config.toml
hidden_size = 192
num_attention_heads = 6
num_key_value_heads = 2
hidden_act = "swiglu"
norm = "rmsnorm"
qk_norm = false
init_std_o = 0.0
beta2 = 0.99
decay_fraction = 0.747
Each number is 200 + 20 x the weight over its row's rms, rounded and kept within 0 to 999. Layers, rows and columns count from 0. The size before them is the row's rms in percent of the matrix's.

# layer 10 attention output (transposed), 192x192, rms 0.245, rows 20-31,51-63,83-95, columns 0-95
093,145,188,185,212,188,203,237,200,202,177,199,189,207,224,172,200,185,173,231,176,179,195,220,192,207,193,200,250,226,197,172,202,177,206,214,183,177,212,189,218,207,183,203,207,186,206,216,199,234,248,167,214,151,189,191,203,193,164,196,227,226,211,205,201,185,204,206,172,199,191,208,192,207,215,190,208,182,224,188,227,199,183,210,203,194,202,199,232,214,211,166,213,227,179,202,210
087,201,195,171,172,171,176,184,208,184,221,188,208,182,220,187,228,227,184,196,185,181,202,181,158,201,184,215,195,224,197,182,241,218,213,197,194,175,193,239,187,172,214,207,182,182,184,219,230,222,201,238,184,171,189,196,155,191,181,214,214,215,231,171,234,206,244,178,202,209,223,222,192,205,175,212,232,188,225,187,224,220,211,220,207,214,170,198,224,190,220,206,191,197,186,180,181
090,254,194,211,177,193,203,193,214,222,207,210,220,157,170,225,206,183,162,206,156,197,202,211,207,192,209,201,173,214,210,173,186,204,220,198,199,225,178,192,180,199,201,201,219,153,213,189,210,202,193,167,188,209,234,199,198,179,191,192,226,207,214,224,217,203,197,191,205,172,204,194,173,236,199,178,200,218,204,192,139,183,198,184,190,167,153,160,235,168,215,217,214,179,198,205,219
087,222,179,200,187,204,195,181,215,191,176,212,194,190,175,183,186,201,204,232,207,207,184,231,164,176,209,178,185,207,170,208,185,177,192,203,211,185,221,169,172,154,181,207,159,191,192,213,197,212,200,241,208,208,224,189,197,208,225,171,217,205,193,199,151,231,194,196,173,207,201,221,184,223,208,189,186,225,190,194,177,231,209,201,212,204,179,212,204,194,206,229,187,190,201,193,193
097,192,188,234,183,226,195,234,208,207,194,175,212,193,160,224,201,191,220,182,198,198,202,200,211,207,209,162,178,236,231,198,185,174,203,158,210,223,195,186,218,191,189,187,249,202,238,188,186,209,208,224,228,201,228,173,218,193,160,200,161,183,185,191,219,200,176,179,211,164,210,174,208,172,193,180,219,218,211,187,185,201,209,170,216,193,186,191,172,192,176,236,210,160,231,197,195
095,193,235,178,197,235,237,210,193,177,194,175,207,243,223,183,225,199,198,215,157,197,182,157,183,192,211,230,206,210,195,205,194,196,160,212,194,232,186,210,199,216,192,225,217,229,235,190,202,189,206,156,201,223,190,209,213,225,152,201,186,223,217,176,220,230,194,161,203,195,215,225,228,186,199,195,215,198,215,203,183,203,205,185,189,217,188,202,175,200,211,187,236,191,188,203,204
096,216,178,177,229,194,229,200,194,195,177,214,190,231,224,184,210,197,188,184,217,213,206,215,200,189,197,211,225,148,213,195,218,186,229,223,208,223,200,195,207,197,219,218,163,218,174,193,243,202,226,224,216,215,165,153,195,228,217,172,220,245,207,224,184,201,187,226,207,221,181,204,212,162,234,216,195,224,214,213,200,203,218,196,207,198,202,229,220,197,206,180,213,173,181,213,178
087,192,206,193,178,186,231,188,219,199,206,223,212,181,185,221,219,207,194,210,204,180,202,219,207,216,173,253,179,238,171,192,169,194,191,221,206,242,183,164,203,229,202,179,190,196,231,193,179,190,204,167,214,159,215,197,214,219,226,203,218,176,223,228,180,195,200,181,207,183,178,177,181,197,193,213,231,179,193,188,202,182,181,214,208,215,183,191,215,195,172,156,216,203,242,213,184
089,171,210,169,204,199,174,199,176,200,209,248,166,213,219,192,192,185,237,213,193,209,214,220,140,197,183,213,191,203,183,206,215,254,199,183,187,219,200,199,164,188,206,166,196,221,220,209,181,171,214,194,190,222,195,222,188,226,211,171,200,221,190,195,215,236,189,172,179,209,228,190,221,183,196,168,166,201,189,206,179,190,144,214,215,212,237,185,202,192,231,210,196,210,236,197,195
087,168,205,200,180,207,218,206,194,161,216,168,211,177,203,192,240,146,173,211,178,185,202,160,173,177,213,195,189,204,194,240,207,181,160,201,192,229,210,214,165,217,221,225,208,254,202,188,205,187,231,183,205,202,212,204,208,210,202,221,185,209,202,189,207,210,232,198,193,201,219,225,214,193,221,216,226,222,202,176,157,201,198,207,186,197,175,186,168,200,166,182,198,185,197,202,232
087,203,170,241,190,180,221,204,184,191,239,214,159,161,190,197,214,218,181,182,216,238,203,218,241,225,214,206,166,224,183,194,194,199,210,237,178,203,183,216,196,187,221,169,187,181,220,199,190,209,214,217,215,168,180,245,193,174,260,201,198,204,201,201,203,185,186,203,172,214,198,204,184,217,209,214,201,190,243,201,170,200,210,229,211,215,204,211,201,170,207,232,190,187,153,227,205
079,199,194,244,198,191,233,193,192,207,210,207,183,225,194,206,223,205,201,211,213,186,169,201,183,200,198,204,171,198,176,185,180,202,214,196,223,236,200,163,204,177,192,171,187,187,180,195,160,207,221,198,205,201,220,180,252,210,230,158,186,180,215,201,233,189,228,216,168,153,199,204,223,200,191,241,176,163,210,192,199,176,207,224,214,232,197,232,174,225,214,196,194,204,203,184,210
110,202,206,179,213,194,210,202,194,212,199,236,206,225,199,212,187,189,204,218,182,179,200,179,187,225,191,195,206,177,174,193,232,173,215,210,145,207,194,202,226,212,214,155,154,169,173,236,174,211,231,205,191,191,208,193,216,205,220,218,201,172,196,222,208,215,202,212,167,200,194,242,181,207,181,171,209,167,188,179,238,191,182,254,204,195,181,213,214,204,177,185,203,218,173,200,192
116,221,193,220,173,209,201,202,175,224,215,175,237,174,181,184,201,208,205,215,196,176,183,224,208,189,209,216,198,196,230,212,189,174,201,226,197,182,198,211,206,194,188,170,217,198,230,237,201,200,186,168,174,212,192,212,159,226,232,216,226,213,182,190,186,157,191,210,219,192,229,225,215,194,211,214,223,186,191,196,205,206,175,195,243,208,194,181,184,200,203,162,183,187,207,188,187
110,205,231,193,167,202,204,192,201,239,199,177,205,203,170,208,172,208,246,202,224,220,247,209,192,184,178,201,166,151,219,195,198,231,204,181,213,210,178,197,209,187,238,211,221,211,199,165,202,188,177,212,191,229,205,183,214,195,157,206,191,179,200,216,172,197,175,206,166,183,190,213,190,212,196,223,206,200,189,198,188,231,197,179,190,178,201,199,183,228,212,208,210,152,205,196,236
113,227,200,207,197,201,164,195,201,222,199,190,178,196,209,201,202,169,214,181,199,239,241,176,211,223,193,193,204,179,182,195,205,192,176,186,224,148,199,197,180,195,225,192,178,188,171,192,218,173,207,206,189,222,211,198,248,199,169,184,176,190,191,237,177,191,218,231,217,207,190,194,205,174,166,206,207,212,161,195,212,190,208,195,203,201,200,218,180,210,196,242,191,212,230,208,207
109,247,189,199,205,182,236,172,204,187,215,247,154,182,196,185,206,218,234,177,197,198,213,180,216,181,173,209,216,167,230,188,197,217,220,211,229,177,213,190,189,220,183,210,195,246,224,179,220,206,185,259,207,204,195,181,200,196,174,238,190,210,194,202,216,209,194,216,236,162,194,225,195,210,198,188,203,207,190,224,218,200,217,199,223,193,210,215,203,176,226,197,221,193,176,221,191
108,183,195,155,190,185,199,173,198,159,221,217,210,202,177,215,194,226,186,213,213,203,225,200,227,227,196,218,197,189,228,182,207,184,191,229,218,198,200,210,202,217,214,185,172,172,204,200,193,199,206,184,188,232,198,213,205,186,194,203,188,173,202,166,184,167,193,192,180,200,211,191,183,196,195,194,234,191,200,182,224,221,223,249,170,229,190,202,173,206,175,150,204,199,162,213,213
117,168,216,174,193,218,183,198,184,207,217,249,193,192,197,213,147,194,214,175,241,209,204,187,193,187,203,193,199,155,176,192,232,231,196,204,200,220,199,149,190,209,212,158,207,250,197,231,191,184,227,191,178,228,231,194,184,200,266,215,187,181,186,174,173,217,214,205,199,204,212,217,208,189,202,211,196,215,194,182,192,178,203,209,192,173,197,201,221,234,195,206,178,195,225,177,236
106,174,206,201,195,199,159,174,210,213,183,226,188,184,201,196,180,216,191,195,228,211,207,181,216,203,212,234,198,238,170,179,171,202,214,170,167,200,199,176,186,194,218,196,179,201,201,217,187,164,222,178,188,227,220,247,216,187,239,189,193,199,189,191,183,190,212,226,171,212,169,212,203,179,198,216,202,169,181,195,195,164,186,204,162,212,193,224,192,236,168,202,208,256,209,213,189
115,138,195,208,196,192,205,202,189,175,202,154,164,191,172,190,201,196,177,212,216,220,216,201,237,213,228,200,223,204,217,195,210,186,208,196,197,194,194,208,240,213,209,243,230,217,215,201,200,160,211,207,246,186,181,202,223,212,196,226,202,185,226,183,217,210,212,177,217,182,212,197,206,184,197,208,186,218,178,203,208,194,219,216,200,207,192,182,205,194,195,232,210,225,192,220,198
114,161,180,183,160,202,194,198,210,189,210,195,217,176,217,197,202,185,212,212,199,158,225,223,186,214,191,218,191,184,213,200,230,204,180,215,207,183,190,213,191,205,176,220,185,150,254,229,196,182,184,197,205,180,237,247,216,198,191,216,188,210,194,172,193,205,182,226,221,208,199,192,219,214,206,203,196,169,218,186,213,216,203,187,203,205,169,207,207,190,187,174,208,184,209,211,218
105,250,160,179,198,170,213,226,193,222,183,195,213,215,194,192,211,201,217,189,177,202,222,228,186,209,183,192,176,198,200,206,202,204,212,204,189,172,183,207,199,181,187,199,219,178,179,197,198,207,200,192,217,175,140,191,228,187,134,194,207,233,182,203,246,198,183,193,223,198,166,158,185,219,150,178,187,187,210,193,215,203,192,228,223,196,187,188,218,181,219,251,210,185,213,213,220
112,183,213,194,221,168,162,219,195,194,168,216,163,225,195,190,198,196,192,214,214,188,209,207,181,204,201,205,213,170,207,190,198,183,214,175,191,201,219,197,175,162,219,189,205,182,218,206,201,184,209,191,219,166,211,175,176,211,263,199,196,223,192,212,220,187,217,178,180,182,190,208,219,179,241,210,215,206,218,209,222,188,173,206,188,187,211,186,190,189,175,216,190,195,211,214,232
123,224,206,195,231,184,209,187,178,191,221,153,190,228,205,160,184,216,223,158,193,157,218,184,226,221,200,209,231,168,218,225,207,170,158,219,229,184,193,228,223,206,193,228,218,216,205,193,221,177,199,207,208,212,159,189,200,207,153,234,190,220,200,194,215,235,177,187,217,219,206,209,185,232,199,223,208,231,206,205,189,228,212,193,198,203,192,183,199,245,184,203,186,191,167,229,175
095,219,245,222,196,214,185,183,184,201,200,190,198,168,219,163,211,203,214,223,196,241,201,191,222,187,177,209,207,205,203,197,196,203,203,215,208,208,207,196,188,190,162,206,231,232,188,208,206,198,180,190,191,225,188,228,154,210,168,209,230,176,203,212,220,237,206,203,205,214,189,179,205,209,205,202,197,221,166,225,159,184,172,173,186,182,229,205,197,208,200,238,188,203,228,170,234
089,179,210,183,221,198,184,219,209,205,190,203,190,213,209,189,189,197,207,199,193,212,215,167,192,237,176,213,174,151,199,205,215,205,193,197,226,206,207,226,208,195,161,198,198,216,208,161,207,169,185,209,220,164,200,223,213,190,173,162,201,167,196,198,240,188,209,204,190,227,158,179,193,175,186,178,199,225,202,199,170,197,214,193,178,232,187,166,214,186,154,209,225,188,230,237,193
097,164,231,220,232,219,172,199,206,193,190,205,216,214,221,214,216,209,220,194,181,200,222,189,222,223,233,191,224,210,208,214,188,180,199,198,226,173,203,202,226,203,182,212,216,220,224,216,190,201,208,179,267,154,212,189,173,214,259,195,215,200,148,196,206,187,219,196,212,188,222,184,207,201,226,212,176,183,208,216,178,178,192,190,181,208,232,209,208,205,145,183,232,216,238,204,211
098,193,155,199,218,195,233,234,182,217,175,193,202,201,229,210,208,223,185,230,199,216,209,183,203,200,215,178,231,198,208,203,185,192,206,223,185,204,193,203,237,195,162,195,214,224,208,199,198,200,197,205,196,187,207,230,215,180,208,191,213,200,210,188,191,187,227,204,198,224,215,196,229,199,188,170,214,208,222,188,248,205,186,203,197,220,201,195,181,204,184,192,228,208,226,187,227
111,136,202,176,207,218,187,225,210,174,202,187,196,216,215,221,216,212,203,168,195,184,172,194,178,219,204,208,207,232,245,195,222,161,215,215,171,219,210,230,258,197,189,183,222,171,196,190,223,181,177,172,185,175,199,224,170,219,227,162,222,187,174,174,191,201,172,193,211,190,187,169,236,191,193,228,214,226,216,197,194,208,189,220,168,229,195,224,208,218,179,227,211,213,220,188,200
087,215,202,227,201,180,181,205,210,223,168,206,170,205,204,176,199,168,201,223,163,157,206,222,205,184,184,216,203,177,169,219,218,175,190,177,216,219,178,188,191,215,185,204,157,206,203,197,215,174,221,222,162,175,200,218,197,222,226,175,236,242,189,216,204,184,234,200,206,242,204,176,171,240,223,201,197,217,210,230,204,169,136,230,200,195,240,200,231,211,203,203,199,200,180,198,178
094,227,204,181,181,182,230,174,219,210,207,186,218,187,213,205,226,201,222,181,195,165,189,224,245,210,208,192,223,215,202,221,180,233,242,206,225,193,217,200,206,193,215,204,165,194,210,205,213,214,182,210,208,158,197,224,190,169,255,197,229,177,236,178,224,203,197,214,200,223,191,210,195,206,181,194,153,196,225,209,230,227,186,213,213,191,196,205,214,181,224,228,185,217,212,188,166
105,220,196,210,193,193,220,202,196,176,220,206,200,210,184,218,230,195,219,221,169,163,218,191,167,182,186,178,201,174,190,190,164,212,174,205,233,202,193,215,193,195,189,234,211,173,216,215,184,242,169,205,192,157,240,218,193,205,226,207,165,221,231,182,198,197,184,167,178,203,222,207,211,200,183,171,180,179,211,198,210,195,208,233,223,186,188,165,194,190,199,197,206,171,170,211,217
093,251,197,187,184,190,157,206,193,216,192,201,189,231,201,178,201,215,202,208,202,204,165,188,208,212,193,200,226,150,183,204,223,203,200,189,195,187,195,202,183,201,224,173,204,205,220,208,211,225,190,225,188,184,222,193,178,202,157,199,179,192,245,195,194,202,209,194,208,212,217,203,159,169,213,192,185,175,212,205,215,203,195,162,231,192,173,194,211,189,222,222,172,191,199,212,211
087,203,182,219,236,216,171,182,195,228,195,208,161,161,170,225,229,195,176,182,166,230,185,186,202,207,214,203,235,206,167,187,206,193,205,197,186,202,190,217,228,211,201,201,194,172,182,190,198,213,205,195,181,193,191,204,189,208,181,204,204,172,221,219,209,186,236,196,235,195,195,219,194,207,199,216,216,208,208,185,170,195,202,164,209,216,243,242,190,196,206,196,189,217,196,181,182
099,187,188,227,253,177,198,191,178,208,211,212,180,224,183,213,205,208,205,195,204,193,216,201,219,184,185,214,206,178,168,207,190,175,212,205,211,217,168,191,219,179,181,179,217,183,221,178,213,185,246,217,199,215,235,179,207,201,249,206,190,205,263,156,179,181,201,194,176,184,209,187,186,179,230,172,192,201,197,194,215,204,186,220,211,204,207,212,197,213,229,176,175,226,220,200,172
096,189,217,241,197,191,186,220,185,223,182,208,211,203,182,190,198,175,209,225,156,214,206,232,219,172,189,188,203,197,233,198,197,171,179,241,233,204,173,220,246,218,176,213,265,203,183,183,223,219,165,187,186,206,149,201,218,236,183,189,206,174,209,229,171,234,188,195,225,229,192,196,224,210,209,202,198,216,196,208,238,220,220,203,214,216,216,200,181,194,216,183,206,195,193,175,149
092,160,242,198,191,216,201,207,235,190,208,214,231,176,204,232,159,183,235,203,166,232,201,210,182,176,229,164,158,201,202,170,203,224,193,234,180,173,181,226,179,236,190,211,180,217,223,215,204,218,194,205,238,190,207,217,215,189,274,207,210,173,199,191,182,205,214,195,188,214,173,188,213,197,173,198,188,186,194,207,194,180,212,215,193,201,220,181,207,188,236,184,229,196,234,210,190
# layer 10 attention value, 64x192, rms 0.181, rows 20-31, columns 0-95
097,231,187,160,213,211,190,227,190,190,200,187,201,222,188,192,172,216,164,234,216,204,224,208,220,184,216,192,198,221,215,218,211,174,193,183,173,212,173,209,193,187,238,204,194,174,183,218,220,215,185,163,228,206,182,207,184,193,180,212,180,227,197,230,145,190,230,212,180,191,221,214,235,196,220,196,173,203,199,195,246,186,189,200,192,151,237,203,211,214,177,182,173,243,204,206,215
091,199,210,247,192,183,187,170,196,205,190,196,182,212,217,182,195,202,196,192,208,187,190,213,212,205,198,207,194,161,183,162,202,218,217,229,184,223,251,200,208,205,225,223,189,186,202,146,230,217,193,203,188,195,201,220,204,166,214,186,200,236,218,206,191,223,198,197,219,201,218,170,207,218,216,203,170,177,196,162,202,239,198,183,218,174,212,213,225,239,188,199,190,147,203,200,186
097,220,225,189,215,195,166,167,185,209,195,220,190,190,206,197,202,212,224,214,203,244,231,197,216,221,207,208,204,194,200,197,197,193,174,188,198,188,186,241,169,206,184,215,177,183,208,206,208,199,190,160,161,205,186,178,229,193,214,183,179,224,210,183,171,214,183,159,223,216,193,201,178,150,225,218,233,199,211,231,217,218,171,198,212,227,234,203,211,233,170,240,203,197,212,191,209
104,185,196,208,232,198,187,173,186,179,208,227,195,196,186,212,194,176,202,200,186,214,226,212,168,188,186,226,194,167,238,196,217,200,219,210,218,225,211,166,181,224,197,214,190,200,239,216,209,220,212,238,190,196,208,214,219,188,167,232,210,211,210,213,181,198,259,212,206,211,169,203,181,190,183,206,211,176,181,193,187,214,236,215,184,207,218,189,195,166,219,244,189,242,197,224,195
097,221,195,168,196,219,200,187,189,221,215,206,206,196,216,182,194,237,184,269,187,266,196,194,204,187,215,194,160,200,211,199,199,204,209,208,186,194,206,186,190,199,197,188,220,199,216,181,190,198,210,213,217,249,207,192,190,218,206,190,210,199,213,182,212,226,194,154,212,176,217,204,194,215,195,211,202,209,224,187,200,199,199,228,196,210,178,205,168,209,199,175,166,224,194,232,224
093,186,206,203,197,188,206,224,198,214,206,186,237,227,198,212,171,217,198,213,234,189,192,208,207,194,216,211,178,219,181,196,214,213,213,196,197,203,189,219,181,190,235,215,211,223,180,205,215,216,222,218,197,224,191,168,180,251,210,208,236,190,198,193,208,249,205,214,169,188,231,177,195,208,205,207,241,206,203,227,173,220,190,208,210,185,226,160,185,203,184,193,183,183,193,229,155
105,168,203,229,193,205,185,190,198,225,229,204,177,190,224,193,187,209,183,203,209,199,224,200,215,234,241,203,195,221,181,172,216,169,219,185,163,174,179,215,222,207,205,186,200,215,176,211,243,222,211,191,156,189,180,175,217,215,212,218,235,158,205,178,209,187,209,191,159,190,220,211,206,232,207,199,184,167,212,199,188,163,202,226,219,202,152,184,205,201,192,218,220,224,215,199,168
096,185,204,231,190,200,213,220,192,151,224,187,174,191,167,201,151,240,204,211,196,200,189,169,214,215,223,170,204,208,203,221,174,184,203,192,193,174,177,211,244,182,209,218,196,186,194,175,180,190,229,190,190,210,198,202,229,200,193,210,193,222,178,222,230,183,196,152,190,190,206,194,224,199,200,185,207,181,186,211,191,191,166,222,204,158,195,218,187,224,227,200,201,254,240,207,212
099,201,181,176,204,182,186,190,207,208,207,189,168,245,228,185,191,231,183,222,171,221,222,215,188,181,174,166,176,231,226,196,228,202,233,162,202,180,218,181,206,201,217,246,214,190,181,186,194,181,190,190,184,190,215,198,167,208,177,185,216,222,181,176,204,211,206,222,172,226,225,197,176,194,217,211,239,199,210,168,182,215,190,216,175,171,196,190,228,245,229,165,207,193,217,182,204
100,177,202,162,191,180,189,242,207,223,180,194,243,275,169,201,168,202,180,218,196,161,192,197,213,161,223,204,201,210,208,216,217,231,200,196,202,172,233,167,195,152,223,228,168,199,196,196,171,182,196,197,204,188,170,206,218,177,190,194,188,208,183,208,216,173,180,188,204,192,172,161,200,184,218,213,185,192,188,209,200,183,171,219,172,204,168,232,206,179,240,211,221,201,214,207,209
097,233,217,190,207,169,177,194,214,180,160,216,199,209,217,192,209,182,191,209,177,208,196,176,179,166,196,226,161,167,179,215,188,178,177,185,213,192,217,256,189,220,192,205,201,195,180,153,212,198,194,206,216,192,150,172,198,205,213,224,193,222,226,182,191,171,205,230,166,184,228,194,253,186,176,252,153,228,205,172,194,204,178,206,219,194,192,209,200,202,163,198,210,223,179,205,207
092,179,189,202,224,204,239,179,175,211,202,175,220,206,198,209,228,189,200,148,207,186,225,224,195,192,192,195,201,194,186,213,213,209,185,220,202,206,211,183,199,219,205,214,190,227,207,170,201,200,204,224,182,190,218,180,228,181,204,188,204,213,207,178,183,207,220,184,218,230,211,193,184,203,251,185,197,226,213,174,180,207,220,253,181,212,199,189,178,206,204,183,182,219,217,199,193
# layer 10 attention query, 192x192, rms 0.14, rows 96-101,128-133,160-165, columns 0-95
106,187,170,194,177,201,239,217,206,185,223,182,196,181,158,215,194,193,181,173,217,180,180,198,182,196,210,196,180,184,184,219,176,228,201,217,194,210,204,160,241,191,206,200,159,207,220,197,200,195,229,175,215,160,203,167,170,216,188,213,205,188,232,157,239,185,230,215,209,220,195,219,233,210,205,212,202,241,198,248,179,224,213,185,225,186,208,189,188,172,210,207,217,205,194,212,216
104,202,203,209,218,223,200,205,197,197,210,166,176,176,215,205,213,205,192,174,233,209,182,195,230,193,235,200,215,177,175,235,193,186,217,201,185,228,189,168,217,239,199,204,192,187,179,181,179,209,219,202,250,210,210,194,212,203,206,191,198,235,208,252,175,205,190,217,168,225,165,191,217,205,160,232,198,190,202,242,215,209,217,220,217,200,201,228,192,253,188,168,199,179,238,228,197
094,175,208,193,166,212,215,216,187,185,217,161,215,154,202,213,247,207,166,225,200,203,227,213,183,176,194,202,187,189,207,246,203,218,199,198,235,160,209,214,184,172,207,229,186,184,232,200,196,202,219,203,212,210,173,202,178,218,214,211,200,224,196,231,213,189,189,196,215,183,194,195,216,238,207,208,190,176,208,216,254,177,215,184,183,211,199,167,191,203,205,204,202,176,191,199,214
098,185,181,218,175,189,214,196,172,170,207,183,160,200,186,195,218,193,179,185,216,207,177,180,229,210,222,162,187,204,191,202,161,176,203,200,151,251,200,193,185,197,226,186,216,189,220,195,201,192,232,164,210,226,216,146,186,230,215,172,181,194,165,243,181,181,184,199,178,211,184,216,238,193,199,238,187,214,190,217,185,226,210,233,212,162,224,189,202,229,189,211,203,178,196,209,213
092,184,191,219,179,176,230,206,232,174,189,191,221,193,196,189,220,267,143,202,197,216,190,201,251,196,199,195,211,189,170,206,186,214,176,194,189,237,198,191,200,202,224,202,196,201,205,187,187,187,205,203,223,185,195,175,203,218,203,179,214,199,205,188,192,210,156,213,171,181,225,229,241,167,202,227,172,207,202,200,185,224,208,185,211,177,215,211,216,191,165,227,175,209,217,192,169
102,204,228,195,199,188,230,217,189,182,197,189,211,221,169,206,221,208,221,178,201,207,216,189,237,173,219,178,225,202,166,228,174,172,197,206,189,199,172,186,193,216,198,180,209,175,211,196,219,209,239,178,201,188,173,174,193,246,205,184,224,165,181,190,179,166,185,153,199,247,218,207,201,215,204,205,193,207,175,199,183,219,183,217,211,179,236,234,207,186,180,239,182,190,200,222,204
085,177,213,207,195,204,234,163,212,192,211,205,204,203,197,164,173,215,215,174,187,193,199,210,203,164,182,213,221,190,248,209,197,209,215,237,192,231,201,173,212,192,185,188,256,175,208,195,210,181,214,225,202,215,193,224,217,239,201,199,195,225,213,213,219,179,205,226,220,204,206,213,205,219,219,201,179,189,181,188,201,224,179,206,167,208,201,177,176,183,221,191,208,213,201,234,204
094,196,183,210,186,179,241,191,183,197,171,226,182,185,202,222,170,220,184,170,210,187,219,218,219,190,204,191,183,176,193,207,184,192,215,216,213,215,208,210,216,218,243,183,175,201,172,230,205,230,238,210,228,166,192,156,202,186,207,224,198,185,230,213,176,185,205,183,179,195,208,217,212,195,200,226,206,178,183,235,214,214,203,221,241,195,192,176,173,179,191,213,222,198,204,170,216
091,188,216,235,189,205,230,196,173,209,192,212,201,218,186,216,218,167,196,219,210,189,189,174,214,177,176,185,200,194,210,158,200,225,212,204,184,155,197,193,187,236,185,219,194,201,209,193,218,182,191,211,197,165,212,223,193,217,215,195,217,212,174,182,207,214,206,211,196,238,237,170,223,188,205,186,182,190,180,196,167,226,244,250,176,219,183,210,181,219,175,180,183,216,182,233,215
106,205,219,208,215,196,275,184,219,163,196,198,224,194,185,205,209,220,158,186,230,190,194,207,147,179,223,196,219,204,180,179,189,207,191,202,157,175,223,183,202,211,200,179,182,195,206,212,207,208,208,201,178,172,208,204,218,176,215,212,182,202,218,162,178,197,213,212,172,240,210,194,191,170,185,223,204,213,198,205,192,196,206,213,227,219,201,213,169,198,216,210,211,192,208,193,203
115,191,179,178,180,186,210,174,213,216,226,185,215,199,205,216,223,196,174,203,231,199,175,207,151,193,208,174,226,211,174,212,170,197,205,229,192,208,224,207,213,191,163,176,178,222,204,198,169,237,208,202,213,182,166,199,201,207,217,211,206,212,209,228,185,202,215,219,177,239,208,196,202,206,171,216,154,217,200,223,216,191,175,200,237,218,175,223,182,191,193,220,175,206,214,176,189
116,208,200,194,198,152,205,202,208,152,196,183,198,189,185,225,226,193,201,201,223,234,173,188,173,191,206,210,234,147,188,193,193,184,210,208,199,230,204,217,223,232,202,202,195,177,227,214,190,241,213,205,205,166,210,189,211,186,226,187,215,199,207,155,195,173,205,191,207,201,194,226,211,188,192,212,167,204,211,210,213,211,232,193,222,222,196,197,202,200,233,194,197,185,232,204,221
058,208,220,229,160,184,211,207,215,215,215,183,163,202,196,200,207,192,223,186,198,227,197,214,200,208,212,203,175,190,185,214,207,190,188,202,223,169,205,208,181,202,187,138,208,214,192,181,164,165,196,191,210,178,207,211,205,183,189,214,204,237,191,171,238,190,212,197,163,157,186,193,186,195,180,192,192,169,190,205,210,183,195,181,198,233,199,191,198,195,187,224,222,189,195,201,209
053,214,176,187,200,209,201,207,198,187,200,173,184,180,233,198,188,160,236,218,191,200,230,206,198,195,218,218,215,202,191,180,187,175,228,210,183,189,191,214,192,196,206,206,207,155,173,226,225,218,200,221,227,202,171,187,169,205,223,212,194,175,212,208,197,204,211,220,211,202,172,204,206,215,222,200,239,220,173,180,206,185,190,183,204,187,222,195,204,219,205,192,199,201,186,212,221
054,213,187,178,160,195,213,202,233,156,219,198,230,237,197,236,189,214,175,181,178,179,200,219,203,197,240,219,164,184,196,206,183,210,203,203,194,235,211,200,178,260,204,209,190,221,205,169,199,253,188,203,174,202,206,204,235,165,180,196,227,168,220,209,197,208,197,217,214,186,199,213,217,197,187,166,193,228,201,209,161,193,200,212,162,236,180,169,234,168,188,184,210,203,219,205,206
052,199,190,203,190,189,155,202,195,227,173,218,202,183,197,196,182,209,202,228,199,192,198,210,202,226,185,242,186,216,192,257,187,197,220,207,199,205,209,204,188,211,229,229,197,223,208,244,198,180,221,208,197,218,158,186,220,248,205,190,202,214,223,179,176,198,221,216,209,193,216,188,225,182,219,205,192,217,217,176,228,141,222,215,192,180,229,223,227,171,198,192,240,192,199,215,216
058,194,204,191,165,194,160,232,161,195,199,189,198,221,182,159,178,220,183,177,195,205,198,219,207,222,222,207,219,201,170,193,197,191,220,211,203,229,182,184,207,222,179,253,204,194,219,200,195,201,219,190,174,201,220,191,197,231,171,224,219,228,219,158,188,197,246,211,181,157,229,227,218,201,214,166,191,196,192,193,200,218,225,205,179,195,216,206,206,175,214,217,258,187,170,229,190
067,235,224,198,188,167,246,144,222,172,169,212,193,205,217,190,213,173,152,229,194,192,200,189,187,213,182,194,205,223,172,184,191,214,206,205,171,182,184,213,173,138,204,168,209,189,145,157,226,215,195,218,181,206,188,223,209,202,199,188,191,193,207,237,206,207,171,223,200,220,203,178,218,180,195,224,186,200,235,211,202,200,195,201,194,199,207,183,201,216,152,198,163,214,205,222,193
# layer 10 attention key, 64x192, rms 0.139, rows 32-36, columns 0-95
063,203,147,190,199,211,200,235,229,180,191,175,210,226,211,220,219,185,192,204,215,196,211,205,231,185,171,201,167,187,208,193,186,243,200,201,198,213,210,194,209,185,248,210,194,217,228,194,235,174,191,184,199,203,185,196,211,215,199,162,215,203,177,182,193,216,237,216,195,220,177,170,219,193,243,193,178,200,231,195,178,212,222,217,216,223,220,188,192,192,221,212,195,178,231,158,197
065,168,209,192,237,192,227,201,205,199,226,197,226,237,170,175,192,221,197,171,240,210,187,190,224,209,193,207,228,211,160,204,185,201,223,214,185,198,208,178,200,184,220,218,191,195,194,198,198,197,212,188,181,241,252,210,185,201,166,194,187,223,171,199,156,212,170,220,186,190,210,205,234,185,180,184,181,180,226,190,185,225,193,220,181,189,203,202,219,219,207,227,198,166,189,187,200
064,202,209,181,219,230,202,218,194,208,214,213,185,175,206,224,243,205,222,165,203,200,204,174,209,172,238,191,211,186,213,207,194,170,198,206,196,204,228,188,205,263,209,170,228,180,165,212,206,175,207,218,231,216,212,188,162,214,227,212,199,215,215,173,192,185,222,210,207,192,179,179,187,199,198,187,218,209,217,202,220,203,185,205,218,210,204,216,192,193,197,172,194,208,210,212,215
071,207,179,172,177,205,232,208,197,219,218,154,213,229,177,208,210,223,219,178,197,164,183,210,194,199,255,180,180,178,157,207,208,180,214,209,203,215,218,161,174,189,191,185,207,215,181,187,167,221,210,188,197,179,175,187,182,189,196,224,189,183,202,182,190,198,181,189,194,213,190,206,194,167,169,228,181,234,206,220,229,215,208,222,199,194,179,209,200,216,196,170,183,183,190,193,189
092,180,217,231,173,206,226,205,211,187,228,166,207,201,215,215,202,199,211,182,263,189,192,232,200,212,229,209,198,209,198,204,205,197,190,186,189,186,224,183,175,197,200,198,188,240,194,196,201,223,174,223,163,232,230,193,185,201,176,220,176,196,208,211,193,203,179,214,229,174,224,213,198,180,178,211,179,224,179,184,202,199,211,198,196,188,223,186,231,202,178,202,173,189,199,200,180